Each number is 500 + 40 x the weight over the matrix's rms, rounded and kept within 0 to 999. Layers, rows and columns count from 0. Numbers have three digits each.

# layer 4 attention query, 192x384, rms 0.192, rows 87-123, columns 0-191
440568485507476552551463484493526566487537510545556500426410491504523489535522472528499451440557520503484515398481505465482419466517479499475489515507495475531467470516493551431490509518574483494435468470519487515546537487517529567523490478552517499500455483502487532547474466483512495512543557465440515533510449547462515458519451457517478475550466441466447514481555479436462510461363482499542505493437500529500559509551497411539451553420509492533439469498527489415441510453519534450519597406499463457524504557507508472561509494497491524550530516517462606429553486516505463514
536468544445546475435484583486528505491526506502510509528552551491494552468436503570467497440533550533453513547464528514541440549521533456449519507540469526433453515486538494467508539532425436547568527498458489511447469495494530498528454492522460420478528506492572509493528535509417471454491478496473476509544581460447530486465510448426515436433452511470444506459462532497546505588511532506476528472506410518455574473479570543538504465508497482460485454435503468487471466504526433530495508494500522484450537458505495464517530509516558550485533488476493518493496515431553526548
560475538499468566505515526513548463569511497473521506497511602502541527443516437517489488559426535512593517447520499508499490490574499507515468412517457464535425553499428506563553472478465532582497426516568486481538500455492516545516475465555476445548495448561573599492492505431465486500428390454567533527515530493473484441556542476502509552452549500509480500522579503489515467536488500507406520507483491521535535565459464510462520493571506472523491462466548531506481468505413504495563386504500437542505424501569555516508518494468496500477479541468458468574520546512492424528
501509514442531479498520515518513509473490492499412538491532493478461519520538527575450514510496469561481481484495517522495506538480473525433446419436532534434500568520502468476574448460512467524437514483463453547465491507543514494463501527576473594467589479510506493464451538536501515529514533478462467546452512458520544491513494508398522447542533472473521463536552504600538453478519519525488520478466486521503496554528483528526425470455502546484510539510550494527535496492492479537575602493491556500546570535489487519532462525415497509501427530569579452486499493518515512529
519506504510422543510443437473486482482481485465413454537426526476489548496495463398542495500485555539458536499471494492527528542451502463556561530501495521559560482500483474520545441531491545542439481533514475519477455494478435496519512450516503478442449529551461539587515502547416533507498499498464516566456480506554537511589479476504433504470475464460543511546475507511488621442521520520554541467480550475504541493433477483493471510543554522416485512471423537480516514535484523508482437450403449528525472495527452472484516465464467602486524534583533494493503516508475542524
413488552484513455480489448563505488450453451561559554512540563490499526549458478531517432504517597532526448484535488461562451519470487424508557477467472561482549504529468517438526506469431493443514479560511468464460577471461515552478494488480587537471550492494470547459396509486547513486519539500450486464471483452506519457469409553571546441435471535443539502504506484480499519488568463536486525573506504500492481500483446470490492532547518531513508511538559570543486407496536517508571574488477496518427466530506491533532445542483414438478554421587509493490469501478409614499
497486517526494526508464537499500430530472487514417458480538502443565487538516500524497455498571490478433524484546499488462601496431451502521427538548512547480474494481498533443444478504530550495525524554467517509566452500516493529495524501483464486504534487463475505450556515469466488512502534512519602475448523530526474432497486525483488505468531470505518493516512485517548515527567503479511512498473510526539515537523542560529542478470482471495496501416488494515559486489535513556471464489512510496521551440404530453470454485519509521572501508555565559501480534514549424505
569496512516469533509506487493537478520506512528463458538544486475489461457481497520502471430525503445549596488460494549563454529512530579506474455497504534490523545463461533508485395532427469570579492528478572470406574510525449517543468527522530502554520466419555443511570532540492429464508502502541428505508509557444506420548448476488510568533571496494530512547415427507498540513470476435527525428469516518425500539462498541530513529473521565521436518515459490507546506465529516521430481493476474508473505528480580510444505542457521454507495462495464458503500546536511418491
539511483518461490500511489589506544470508484511515495495500448525516538468550600459541469490453434462462492534446467452579495442428551541480560462518540462441517472462583418509498609505523542492497489543479533520504501422432472466468491534432558557536481516428424463547444467483513511442429504498448506471518426534548432505445553547477489524577482486565484498610469482543479514463537551501484514509471574500510488552501486497534504497519500592505485519496457535470467487472530458513453535513533416535535525501482521512540527514559502501427439504529506482522500535462432483435
465534513564449492487489426492486475473467535501400538453587545470520451457507470518467492540422525516565523447481528495480479482507441468536472480498494512478527532467507518546448476599409477494475490524479507554487574484537495569534549484465455578499452579569505580507546496457485516470485498502560520536482471485503505442493512535558475532573401400557527502440545516539451554457515524418483474569536498553471447585454556463541525514563490413474530518491501550480530453491427491492545504461534499578505473452504471463474482549489482565496522493555563481459442548525506466495
502543530472450451491535508495523454563506504513520470531551501549531530473566488486538471492508530507436473525508501514512543463581427460515494463493502403488544534488539467496561350487523475558508541488532507487471516501520561486453493568506487571466415418528531454488457487494452485529504515493463476502497508469598534564525503497515463487475505563437518521488549509491513454511473580514571466522501495490431524474474480521439560555472411499477447452484485474432498539520516537529499511496486502441469538525538498549538463499470544493510539545528508458469508509490518457415
518503492553486514513549460409484540440569528491438483507535475462400497461490526541476520511509491473452475501553459539529601502455540465464464573575474520490479510443474534469547482510449479490500484476480503473529477599574531525505511401451449505477458568477505541501497487532591420523469542505502523535488457541484432571501467536470495483490509575470418528458488505479502567529448552422511468482463531490439425523552473517433551528482487442467473464470522448529573486462527474419553528535516513543459473499376559616470504532532500508596558414567505436508574427475556427472
496526478569468467475449485498505555507591487482464547492490445528422522540553572508549487496533505515495509477505493536595612498439529493505506546477594460493496469546396529541488461502403477546457530498474510443566543450498487486583473529460531456524529599393450561470497492480518519442596465454509518517513549507509543532570573531539465469557463538581526511534456532469548469545532493456524497486451455512464475504519535535454496477504460502499505493514459541474452513514527518490457484540502473487526450436458486476497438517595492527506474493565514514500518402495526476500
440449485481487471490550575534466471487533476501497540457499432493573510482503472525466559517540513538548499475450548510454472493537543504513478468485540491473518541454483448462539523533522555513481542457513488436487578465506537421491536484475489450518479499492514433468512513508551521466532425535499474519519494476528482523483525501512571543504455401444529475494456571509527482518448462567516564502471502491441496570482414517562482500491515500492511528631551606483500479509485501474476489477523484494469491533533443473497563530471511458489519530489471492526495525441436500465
518518514517518478524479532483528502491462478497556550584527451469522479527545489574534465525545465459536543483424429490498540541485483514508504522475563514476515437525520474486530510487462517573466466447380522494462522505478496540527491448540477497547551555479470458541473388471423463501496566479543530527482493526513457489423496518578547484473521500527461463528465500565468476545524490427542510510485530474452492562385518473452462464469525425518513454592490505471480491492464489507505491463513553510511567405470531541552455447474503479517514479474511467513481485501490476491
586582567506477488487564487516475460462563526438516498502487523432516540558535500468492460454523550483431468573497526438521489472459443513465526582480507493511471505480445507531546556586531576468444491500459487498478487512448499527490447481445481488524487491539478529487456526570481508478470508494519443541537494510492484498568528524527531471554474503451434526458482509523470482466427482497516405527484515457488527468518415509526488543554446482500523468477471484540515572495410436495521452477557550464501439475476566460380507495542485465441539490448504516520501444552506448493
450541510508489499498436418506442470475505423512518501554539485526470475510469544580501471558478481530433526490495605492468492451544472525474497505481509485551482511512438513502430555470478527492452522513513527521579488528505510510479487508443559538513558498555468585514515480433545521465535507539484506581561540494518598496538483544545461456543482526508506441516492514432546559538514515480519538464532504502491387493484525522542427475470509531411532423516456489470497470450524546521530476437509507542551531555492580557472510577506385485551508585470480477530529499517471532497
491452484456389511494471490495443541432461466538467517429482546532531517420494492512567514514515483518556530538515485510488432538502473455446500472497576505542504494459483494529545512463480532451500518450442515497522461466420546420511538524503548545439468454558464540560438504557548550465490541499487501499495510528546562468497425441513426467425578518577519497528449499511484484512450524527589546480513425453523479454512523500485526540522457560606522533442513462494491529456508537524465456449460514498474577453472545434549511523474461580439541527516475457496518447494496561528
440479440372513512401502480542519547527465542507491504495508525498520512498508540505485423524476465476483551496470377464525528488512481505455483404467453536520457548521520497535509449464455500534521459494527519541449473433426485535574590431544504432477554472585513553459497463574483506483507530567448488488485486465530469453500482482523436479513510547481462467564576425462532481503503513501491472526448501491513499464513528581489515474524535501512498456475398549547448529505529466516486494535546472443481479570507444482568499548512421533499466563544572543540508421482442545515
494479453510492537492510527517532493517548514558443495501559499540490550446469497512506533546519567507548486504508479529430455381444471507509503580519608547475466533475519486439494593438514517468443516473505519494499499500562561452503584497464455515499519456502491599500517556533520540547498427486499481475457498545538517485544451512556449511545515526439479428461502490483512427526602464431515537514543481474458495423490494483502530462467444462483495431488472486474438429457471526514547523545530438593419551496540546547502506575539469423559474507477518486503476417490474489444
445533527576444465508496456576478487544476458566459483459458520468530438493496496585483461493440417478500531460520484493467480473510513590519507510456410561580540565520462480541455403471428470545480489520557559508541475517508459497537518435466534468578440538462538488481509513470491427524533558558554528501457566493527479530476448572512442500590444503518446496492519488567541553483460490501491492507497513477417463464459462448529454451532531518495424586592472496461500462453505507505509581446509517579546509472487546558493479558449495532538516475512488476497513487451495566432
428545482432473448454555525478470443540445477496472496533484484531508425508515482517519461453459451471422428466534570479405613470509480502520529458426555460518533456546473506522454522531455471495467487500549428565543517559517489523471582448508507452544522526523513523459464498463516500444484549466473503425569471589499501511549528511563444453525517525547517409515491510491498471535464417450563508517517462523432586584459506540561532439465516545524594477542457491587524479513473556516545509499537567495515491518522537486481490518483516465598438453571508516571529539515575456480
531472492508522485533540515555477428501531519449478487503444379505562433514492483516509512508494558481492594496491536527496602521490448564426525536534479548477435548531496529483550499549487486536489512518426492470472507494511372494542537420551507436505481469581513570533524485471535525478447565558486483486457528507476512470539467450479586513507543459544509533505446497496443561525448431545478552440460471532460480568463511523504491474459530508462493498516426492475523560479513416542517543471422542503420434502519468563472431471499482506485465509510435518486540547551469471407
489546483500540508485515473469529505527546477568492458506486569528440549470504508515520535480551508548442504534496521458431508484468534435505463509491494471477408481460475479502541489482535514507459459495405503439508458481508537484448515581526475536467504567522465526520530499497544508487506528489428472449463511422585506573476599523493474585474481515505503439494524524472453453544503522527492480500595498483498470510539545453427515476455502536523556445489501491500503541575519469462512551473506540508440515554512428481450496512441524471512478617461546515537560459479528527490
519419403483541554560490564514486545503574448487458529546415471484531516467476527474453419437529479526503480503533570472479540465453473465523537446496528536445509511570511551461474512501494519487442483499518479481494550471568517478537486502539509488506477457470472542448475482483515482553519490454501477528498523533515491539576521524488509470472499514511446527432525503457520521529491468552474493540499499499569503416512495541513454562482461498459501500493582526448485483499539492533496415526399517489520487526472464474564506533479533492491547443492474533473523483428503484517
453489527560461470537492529499446493479517544475442506517548498509520549521595519516537471471450434499507489518548459459504566512483473573536483419498435571458518429461436500506438487467633483590529471553429522495506487533548478526453543557421456452489511490461430492532450506464560545494464594545538491458471554524547512487491457530490459585487571500554612459506505457534489495448566477514570503476461449492505470515486495517489575517497540533461525522615462573475494482488494435562466506469454510518466460523501475493535615462472567552481463489527422535499447468442518528528
542564471503464464490504495554466496447515466529499469496544510526513469567405512439453579480491553525551515495514535468489456531547498492463395478503490539476559560525519487443577490461485466465501596474517501556546511536517490488494522553472519514498566533505540506497498517421505518538550466556473472549467530485431484492458453488488581486548510469532492552475544418473508395503483468463456527521511489534418513550530504582523457463496563457528535525587453510481564451542548443549522497488449480565463495543504547483520466542501451492463529487572500513535481576498490514503
523446470552494430584525560410504427471513447456570475553455472543508492515531476470509499497506541465530507549540461531560472499487451433426529484487499458487480436486533507531505488546445485547493484596517475495501527518560530498474428482477540499545501559467493495499446456551480532533432521456550539545544498462508537572510501477535523437473492564569492503540546512527441499510476516515528458544459484489523541450519519536519490535475446429500494472470476523501533480500537513488518471464546562445485508421468434481499502479457432495593493487517493504447566555517463577474
471560584543428460484489458538475597505461543593512503485529573505470464499411434504519496473407512572361464485543496484487483497536528476470489481510467452477573416554523542592500496559488540468552585426543511524551483487453518475528504490435460513557474542480542426534476497486506552560469437550533508467555467510493516481479487488415526553502499488551495522593476503531576477545499494425535482484490444441496608557443463568495459511468511546480444523562449472516519461530445499487496527479545487556451568517470471492441519485481548557446507456467481556523504566532543394445
436535505543471511512490527548479504500552473471460498513536445527460451525518419507454485534549436439479494532460493521557500533480509506514513560534493461496495500526533494498468542537474441480440463513548478464508479520553478502459457537526466515396544538534511563493493500459409439515525546515450525516547521479478524452445505504457502541433509484517538508451560566442479521440526545463499494458503517536501507444509547448498518432450466487467647486439526537565523470529484489529433458504581498488461490473523445514489431437565479461497470506496502518529493452465419469571
516491502528517460551529419522493415456473540445499487517513461545501464536482447516564491360414565511564528495521481503485478496516456493530524517548540541493509580537501503568495474501529510543531424458547496574477523442415470454553548530485533455435420462498466513539463559559547488480582432425477517565525529415518491502482448532537457512505445451465452443509453505486511492541459514475466537479519462474554494479467444528533532493447431510546482522525546445536547488503571559569499527467462472502538451478525468529557478500527519470575553603439432522528492469565515476538
476543493462519485455536480523507478454475542555421474534445545450502505535496536534526539578515495491473539500558435531494572465514461552444468516556473536477400472562431591555483503546509521509515487441554466538485509439526501489537524474554478455462490452476537485541573546552517452496424456494494456457459489521512518537410496488450428558470566582503550452559517447504603504499507447466448544538459526515486440496482519493484509495444461450520539449530546466542481484572498484531528478567476525563465446514474532491519501487422450478518471491547479556526423501526494402425
504526497408471528493477497491511553523479541485446552468511476525561491497504508452575494528465487609440453479524459522506469452477426562520544473500518478443529477458477496457511434435494432512468457490538535537494524448439486486455565555437494467472566506531549448524488532488433542464464574493416472474543462479533534471465531601495468534534432449459551476489503509477470509522446424493450525528623515480552500465482589539435502516463469507536506522495444409505468527495495486489426522450580532531448518560449524533507586555469496490533464497497524504484505548545475562511
527454467539491521504527472524492507627517493488508439632523494520447489468487513485494497489515502493533458548540578528511536518483499501501417494517542507424461565527509503493494489552503527561503535500458557441424465433493487523474543486513536499432546449509501475492548535475477509564468510510511489488547455468517486484410528511482466487468517513479548525443490523517537490482520489547499486486442470500498500468472498575401533457503502517515435578576403497499560569513515505461512458517550506501501564482573507482524466506451540522522571430478460575507414531418509483504
496456537477516530494472478524499474475542539475482498510471505489508534492593444519455491510542500443467500488478500529475484522522479519510535547542438449535520529596507594533486462592452499596422500484498528481491412492536481478457468472531499522548494503479505522520473422477509507518432548558505493535476512476469505419519453513508493476520523418509484502486578495562444478452499482525449557528486569530533534496465506499503414503410534517464495514469565516498557439489463440498492461483455508524562571513506511555471442496522512448528480611505511513458422476561530490536
421424509511546520526503421491530513466552489565516510571428545448456543524466541512492503500556431427598459482474555466565554462490538484520430523510524461495483558469499471465501508451556504499543453521457494411541481487498467427504510557535571530505493463487491471453566468532455507469458501484462510451521487555560567494478522490491388485445500542530481494472539421460543527450505511538554515499468511563497506417487506476464497488522501486495522454506479501527501539484416501513488506478517521502525479511443567449536568487586480523553550472502503462487494514436507559561
452483518469504548476525502517429497506501582526397554471518525549512486545393466546500525500476534468499460467546468551462553431577465416450459508432487507492495493553552559420498481543467537478495498564474466466510472547518470528495547518584502491528523488480457487488522519466472516503469458457510558472553539493568578494538458450522504548476472556450524488526489526448519458507409497488530432470507452514503497523492507486497585460513532531498490498490440443544521472520530453572503530488556454517566489509512483516510482497504515546438538524510533543495500468494528543541
# layer 4 attention key, 192x384, rms 0.182, rows 87-122, columns 0-191
548499503504538470514518506488442442496399514515507470557544488458384536601471516536573517582606513439534477518520541483501559500534476456536417479576501478531488532509530538460458483506495533518479543475512556494470451437433481524474469508544460488511496465497475479484501547506471489473475501530527472517509581443523511498526452514508470578544538502513532591512540514518554527489475500509497524559510558414495501548506532505449549462464494490438490453528504571505499491488531507503522434454480512481514445477511539448466547423519501493357488501503451509468424475506447555556
509477443533467515479512581470508501464391414486471504484508511454511487484454529581439485469413467458500570454492496534482510511469494557507487518491456500558455484528480479547524491416501459589513453458468512586503486537524498477478469519478550478532521559537527515443499491497509523534488498483496505499443496458539415551591548606581465584443511470575527470467491541537482440514507507530483471537511476469482467558546514523488520547541495506510524572488528461483485540468492495469484464505440502534458472451575468567620600571460458482502561544481540485534462565480501537428
462509441448517614461510530489469521509510482541414563471487466500494532558463474521459498497531461538494459526503566421473486542471531416470484517490494547488539464544459431509471546497520537500498507512593499534471510496476475469531477433503511463465497564533504512532431523505485430554492522505475528487512522483464485479422488505493503479426481495489487504486535493434482489517550490469562455445512607533530535520490535484497548516536463493450507496530489516495500540421502491495500522447473458499530506443438466444469522481495453486520520439531508478477483455505534528568
543546436473521526519497450545502516566477527463477474470492501531514522500451543515518481510501493512513423539502495518520443499561532475604468512527508451475501455516556457515492481495536467493501449519478481528496506538477541525504517513511573528461501530495514469502498533506524459532513465494534456450459458556477497488532511475533528469461511508537493469458490523511501472512537444509441485456495512552479454441446481518424508447493544475508483480491566497552503579594443490556487480547451504496526471529471522519485477550505538484508473471493521536466457462480446465497
543480465501458515469477527512530469459468578488449557548490433497526519522488498516459521506520494524444510559462546517540484457497611546518463446533496536500506538528513417579531546497434469461532444554453547500467467466507527505476511439528491486480591462499554355485506487501488483522494515534481407475565507474468520514462493452458566470545534436490455512522451477482492544474525495501448539507464531532560462504435483586537549528569466538539531486560511446477502479543522495551515486501545465550526557450453441521504497572453492494473514479487479450593452555486518504495
536483493513530525539507468476531513530531544472462467512593534541518506490553458492503517498546485565497560510532504464493463532538539567532524497509526540479577431525456473527452477455492503452444504496460511492514440430507529529475486576526464519471464589460483461492525498497531492493529510472515462558461444503449490539519522425548458424438448587498466521475505508511488467539489607506500521511486474468521540492484509590494486500474433584472510529497505519476503471527469485484475441473437505435504502506518482475558550583486538520475477573451471550435511474570483541532
524464474504515567502484509536460495483449433432522525520559516536506573483452461499544497535448497433513470472542469528482502589515505471455428496442466527537463454552477481560575477524495462561508464525518460402509451470507457448539454487473592496498465524440549563497464411529527520491568435502503454462525473470491489402514511507484516525458448450510571596524387527555472433527582551563483412490550551528559490515565521473527473475528466461512570499478522571544503459539510522429495540460500508475499526522436503504555486566462428540421534469450564499507516498560454562517
517505529504518495515479517553464486546531498515538508442529466535500492469500475513517532498446544490456540466582535497515478553479467469480495580479544480556506500468474485536497494529582445525510508554458544477407442476517482516426489424456622516540459466487492592460484464527451485507492470488583469519543464528478510537484505494508477456514440534485580494459471497462471492557526484473490528468478499507520526455532514492575449507477491513476467514518513447567502520406465451527507508498499461512510450550522525546538510436540557446514518515485519441457465480537523521546
481518521411514513468567496484472425545440443475507520515543455501535374509472483551526454432462531456563555470502458497526513446581522559426475519492486513488461457468510548506559497553558480541569506447572471488468527507532467548512489491574486460505567482465496486458518547506551484529493460491523554448513473509441457490497467473505567502503451515482514503457510428572535501590519442435468502486513530491493504487522453513457442454548482478516457461500491500527524526503467507535420516525447524515503536524501490468567493519476486470527436490539549502504554473486510481437
428459471469480524552546510509467527457494486487438541519526515534415560490522503509447455508493503517501477604494489542523463516505508547433483506532497480491532477420471521430441539507491529506481478573517544569454556531519482427469491519501507527513499548561494456510498465461442519507473507526516524521500489524526526526587495494497512482458503504487486553561494464562467523463464505463547455462443513445519508515522489558599514434488467535560576589508535445484504478549556542491551458483528551462519542496500519542467579516521477405447485494479491528476598519493471531503
495477435501525529533474458426500425539436460527455534481518429511485514463535532431510515521578537494489461564428432502462484465507543551433469523586527504477518483516507492442491491561508534474591415468504514507539489472507560607481477444576501473527531573504484472495548506546530497478504512536487488457456459531509477531473524553538454516481418520548470437471519460509472505443494495509477528582562470491548488533542461473492492483480489563531529495455494523494464511494458480457541517533452488490502485444480495492432512388499505521476506511458437484509522456443503503470
522493532525531563531557529521505482532511473479452544513494531561464490452526478515443539432455506480529502449558478476478535509437425566442483472466532541538437507460531546502411548506497476454531484543542525521478547491511492473578488524462510481586564522528421550423544493481447512438489518500536519480493591450539490518450512536483471521541495494523471567491526585561490523506510491493539508503518456542503466510463488462520476527559493555461520505488471489495514550551432488464560533526491524463466446484477521534524505494474530452488487521474585572531549502523431517421
506512546472450546463443534477462406485480543516525580562531544482486493556489503511531547505531533427514497498491442550488572486522525484476502518474494505482546483459522480498502539444515501573501533424569478480447498517495521518525575493462481520466482470524478498467508496468468572466472556532475493495492489555520525504484550527578483463527444444422519515468516535573501512441520491538488491505549528437509477496479488476438494468501450444496519460495482476441496475470463548511445499571542511459565539462528490484466520494494457450539552497484523564558547459460484470481
487479481574420540539529472536480449443526491451525540524540524545492543421502524505474485459476525550538468501509562510530524480463520582523495504465470454512474426511514564495481537501496508522440455488543455513545480498466543553442501655501543539444512504526492522474551503463469481471561510507453476563497534484422467463582445509543596459396539473533533461453531518471447462539429494489496503517573496521557551416484504494466463490477492439491534407444539485466471511453514590505486583448496503465468512481515462535530478510501469425547482526498486484543466512496459509528
523521491466460461419528509486486501515508454514506446485537553541441471448498468512504559609466552548501568515564470530558535469468480441470534500522467511493486494529556530473557489496490493452487554561474394535488522516471446467529514561532501543538535516489477496472444533486524533481507557489494491458472474392511495538493586468537509530474438555560483477424546522437511532490458485527472542451421487498478564500503506479488570461484424571523538550510463406507523453481422489489522541514462476497505515540509476435509538550517446475498465529466518471510569416454478465510
502440458478440475505521447447493535433534466494464536455491495533461569470539496450489487559510501449498485468544507544503523583493503472508494496524544570592422466541536465459493489510485493573480431534479466476445484474539422499465500508592527513525437581480478518480542507481446537489530506484540456532454454566602474507487443539535495493452514476436460508542503466494545512565516471511437514494551504459455445504456564496531472470456491491475496444494492465512539543506519474385510463518469492468471493526436573505505503575548530480582483484555500480511582460548473538540
517488497550467514508523546500493443487508547485461535515486537538498595501526486420556462485505489500526507541470545479481540445444459452513437485548542526531507510530504474521470520487576459467525502455484544529472496460496491536459415508566500563466458476455473493467500477587498514526516503454465497540538567457480485495463524442498529496477502511450501543475503519470532531510467487512482453539542535520497516453481583549461447506470469531497577482507560591473491506477452563458558482533451529456533499453523477496582539448549514496510513483531524405502468447505495588513
495435448479524454495525487548509438559531448450574499527503572446543478386522489453434470480490559505511433627510558475541544514517413534555503474535381561507484551555586470477453526503543458532541563466529560539490482435513505480509493533498522475520531498505509539485528549495476541517569419421516501520563432505456504483478508429541566487460486465455525511471445519513508554551537483505507522483491530496457453510502483482480555569487459558410483524447449522516561434482527454558573526490514426524492490510516442544440451537569544515462533523458487524522481510452528486496
490532501466484563501568457494413513502536532468446542492461482459510455409488507585502509505441464493462437539557477493515474495516447515388558612569564521568481510526471541491508517473521531518527556527464519536516513485453512555438519507482515525525429494510525480561484547546538505464493477579469511423488433549476552491480441443444522490484482496514504552452524505531566500511496451476496494502497525529541481552508480462471529512458593483427502563474476450470597516491446446500462523487385574444561500562467536527454453565396461544433556484496472499556470491519550481377
501467446502558550561487423445453544523532504544488490510451560475496533486532531443471451498541403554502504478541549444532545450500463486508533506525460522501494543444478467488497435534488475567533472534536467539497516495507527507481494470467525561466479475458468445517464481508517558482454458509475532546541508476505531475472574542558547451522498479544553547553526544448587494584434450469442479523516421484525431523516504454461419501439561465463508536504491528420487514509467510440450578499486579486501541525485557497499533486483540452482526487501502447492552552471440596479
493499473543544569539521516436594552473508449513514446512518527501472484535582493468545503433556561480510453522476538509520545517576497494450454517466482518478426445539524493561501504508541482526533469427446572466386525441510498500463482458586486458516517475508524547465521447434518514505507544517472456521508565502458514469507459492478454503511561519488556525475495562456430534492511486475547466445418564521496514554514590472547496528491520474503476469567500482524464484510465463528556538446510506455518540459484493480476487505476446491491479501469440545499569451544497525483
529487500523518589517546580461530541402554503428550482542507547479470490401470493547501502542547470487488488535454493502425501465445516567539622481505535584506501516517495496494491486543390529540511466454506522576496532494483465519535495487522520449468528513463492484522502476497450413483461496493504424485452498537563544534475521450516505463471512516526513497510476528526399567484512429484524542493470486487497460491462548468468514487524479460498508499477487559446504488460547462514483439474506456478529538500568483550519466502478541460440540470518493456493482506533446410538
524522482440460484544483513453448500501540500466551492491498489537561465539489499523499505476543427497517496463468462416491541508475498516466421487466486522515490498549476524431500506593503454468474457505453511513468511504527492506521538574459577497449514518495563496435445511554472450517504522520498404476484555518520515511528477490524504561468589446546455545487429493523524492519433549500523515544506448510489493519515523483507541515548506560485545498465520466486505504459503468480486466436465450531559540476474516531479487458419492497461565482476493481539503525497441531464
540449491458415455548491440519481512512492515512437472454547540541498502485516521483565507545414521480517468502533451535461511429479475550516468522517479564480491500498511502441451554512484448518491482536493474468467485533509527539549535493490475479487475497571483489518490551487481490459568484502455531518462505498480548560532537533470536463477575618495529524612506502575596561477482535527454510521485517523491492474473528497393567496498558484476439530532531483509446506482552492569509534524449532431494481500509527493517451525516489483476545460586474489540478455460582543479
405533525487526453492429432508487425551496520550607510537511525487529482420569453478510523518517547495517525505511471511463498560534484416558442457497482465522516521475518466556506453474534524469507509477484538567473506506471475473537442420437502472403480549545527434518525540494500481525483500495454460449547493484559478595450514521471482461534546486497522472511579518519446537458482501489536463511541498501434512533475481456433580512518447555453479529479540466499384388511589519501530541508455446491476470434533506581496406458423468558462586532440524495510454491593475522481
532487497478496454523505525457458563476494472462512514507524525441530392513506507465490484559452593524562497570465511502559502547578568513508516511525433527486493491558489526548520507511528493485487527498502527494438494544458503506510502438481539539533521492541498502547521479587540508493487486518512532531495479494451486548517505550525515543505485487508472570454512462480445465446529547518504543537458464499462449512425478472469448527502499528476519484449531561439497480467527526530528433529482504465505535504440527480507470463460487463498538501485483517525448552508513554434
498454516519505562588519521458512512540511361512507468494514589558611497453455452524540514450501487542475537535526482505555526510455484475505512472549447501523528552468522449489394496483447470507471367549476527517458541539459461501531471483521522490522501536504550532523501427470474536501527499419513526498489517471515450453571531466553482497477544504511503515507521548559518556450467510533529441514453498525507460488537587458532443525500475527508510556520536490462537506465493506493550450419468463516509529462446520533400535578420513526540590446497508519501530527455505414452
479544509540518471439481457553500524492490486511512473459544486496456485525516464507447525529530509499525570504516487537515497557466519467523466430446525479501535501530484469481496501466507478478502487452494485438506469527486486539449501510503442533481497487498489482496465503498529466455465481493481505473448516438551516550491437540492524471529537505446481449480533456526490473533472488525542523535521471466496496502523496547541521403543566513523540565446491502501420531570539444580457448514550431503490523473464536493495447541558475521550482516554552529492509455462526515541
534599530502518503541510522523470468527532417501484520545467511412456495488554540515502489486530521419547521466592540627465474500487515446508523463484517450491473473491560461439503500499533506545516536473558530523461455497552494488533603441477526462472455558535475493537523516509500476501506501466512525471541473477454511520457499465448414399477540372527492522516508517478511571519505492508499568486491528501498463446510518411566525409569522548523516474502493542514514509489449494483537488535549539523516535522485407533460586476475525539554519521531452487492498546471509474502
463404495454505515547490498515483466532509470456501496567528521478546525542484546453524596492484469517559504555498486535480555467511441455482495505514454469528520455549451521459493500445469501486416549517593495439477471519484507516453476480419490511587541502460503509519499503462544549560467433515519509392448554531544514520447461431448483505554539486413393537495533547488514511580529456540527614540451520509449554452493486508484544556521519520511556473516496453475414558523534552497535449519488507502481465532461528566545600517489461514554495514419544541462456440539497494473
437479382526500575509518442531487434529549491420592498440440459568529452420488474446532519501503580475462595471514527505500458498503542561539424549536471489570492454502486508486488457458513499526494449512490478425475481478513482478437505512492576502496567498503568541480532494587489500488539564484467465487551476548555553532543505519489478417538510501450497455436535550515474512435480528514443499526474570527530471489493466506439522499499556458535481533480487508459508487486493563602491566473423451508505515450482563488535503476467459530544504426475483464474499469567489455469
455560431474540464551449569522471492471556507487526498502491498440488520541501509514534534501486483484535487530497481575444490552544534447487496449500509564488519480477464500479419535514498510518501447440468539464502516520520535523453522464456507531503499468509505482487408492508498534526507465462528500468536534554525481523496509432548531427521505463492517551498497423520490531498510508504500583465463481481491502505463540489475488510450496435489516488492522516500510567540402516519506410489533537457468537438465452526539479594483504535478545495546514518539443473432497430521
421449579497534510510486511463553561481483416530566438557551503509530478560519464521381462504600504498485493530476483523476460539475518495494502481551445497438508433507518440563522488536549541454514500473513433460608474485559527541553522503558556466475499459515469471552546553504561534498532501538474546577539446491540518480492498531462488489408471479470496504569484439534411478475577489545487483476529476473558546531540484568447493513491522471480558527457517508553432556507551542430529493484521503448499524530542491497443529480536500436535477481534471515517490477517483497545
445540512558517500533510510480487525541477509539517489449506478554588514497495499531545564500489512497527471453536463502479458494481533451563525533510480490533494542500513478505506444484545424461493598495450469570498438570502507495490503503505459484496432463496491491532503526547522516509533432524541523435544495505486498569524482518524431487553474475500462443543465508501433467443527564436512489423502464532504531517470461546530537515545478588532471551461463451460476521554484558512460497531457526532459495566559471461451434482502546459464568542455502454562482560484523454472
556509487516524546548509463486430568589457573552495433514436491488447520497527560482521532415469474483512527546545518446519516433393526494512456502491526504531547470478514556491502552491494511534532545492532516471501530532529477523497488555449540547495523495485428443456481546498553491531532508476527539481571522474541483511460514491531468565498592447489502525542491460444530493471498441442550490499521529540531493541472503533513420510485426543472474464492450527487501471504571434484542427481492506518534433561428542426489532479516466538549485420540520522415447466559468482493
484506498469511529496435540541494563518539500496540576444573494509448479502492553493479527489519531543446437518560430502465483422425500459543507501494508502495511548543521449499532510458591539560513489427446537576525489451510590561569428523556491429528547425478502537520490514496489462483444445527493501478532461465477447463473459453553549450524529491465456483485475470502581529489480500491442518494521531561553452499549556484471475479411493485502550497489526494497511476535583475460504443528463502512492488538513517515494507458511456585482436522523485568502495468519531417525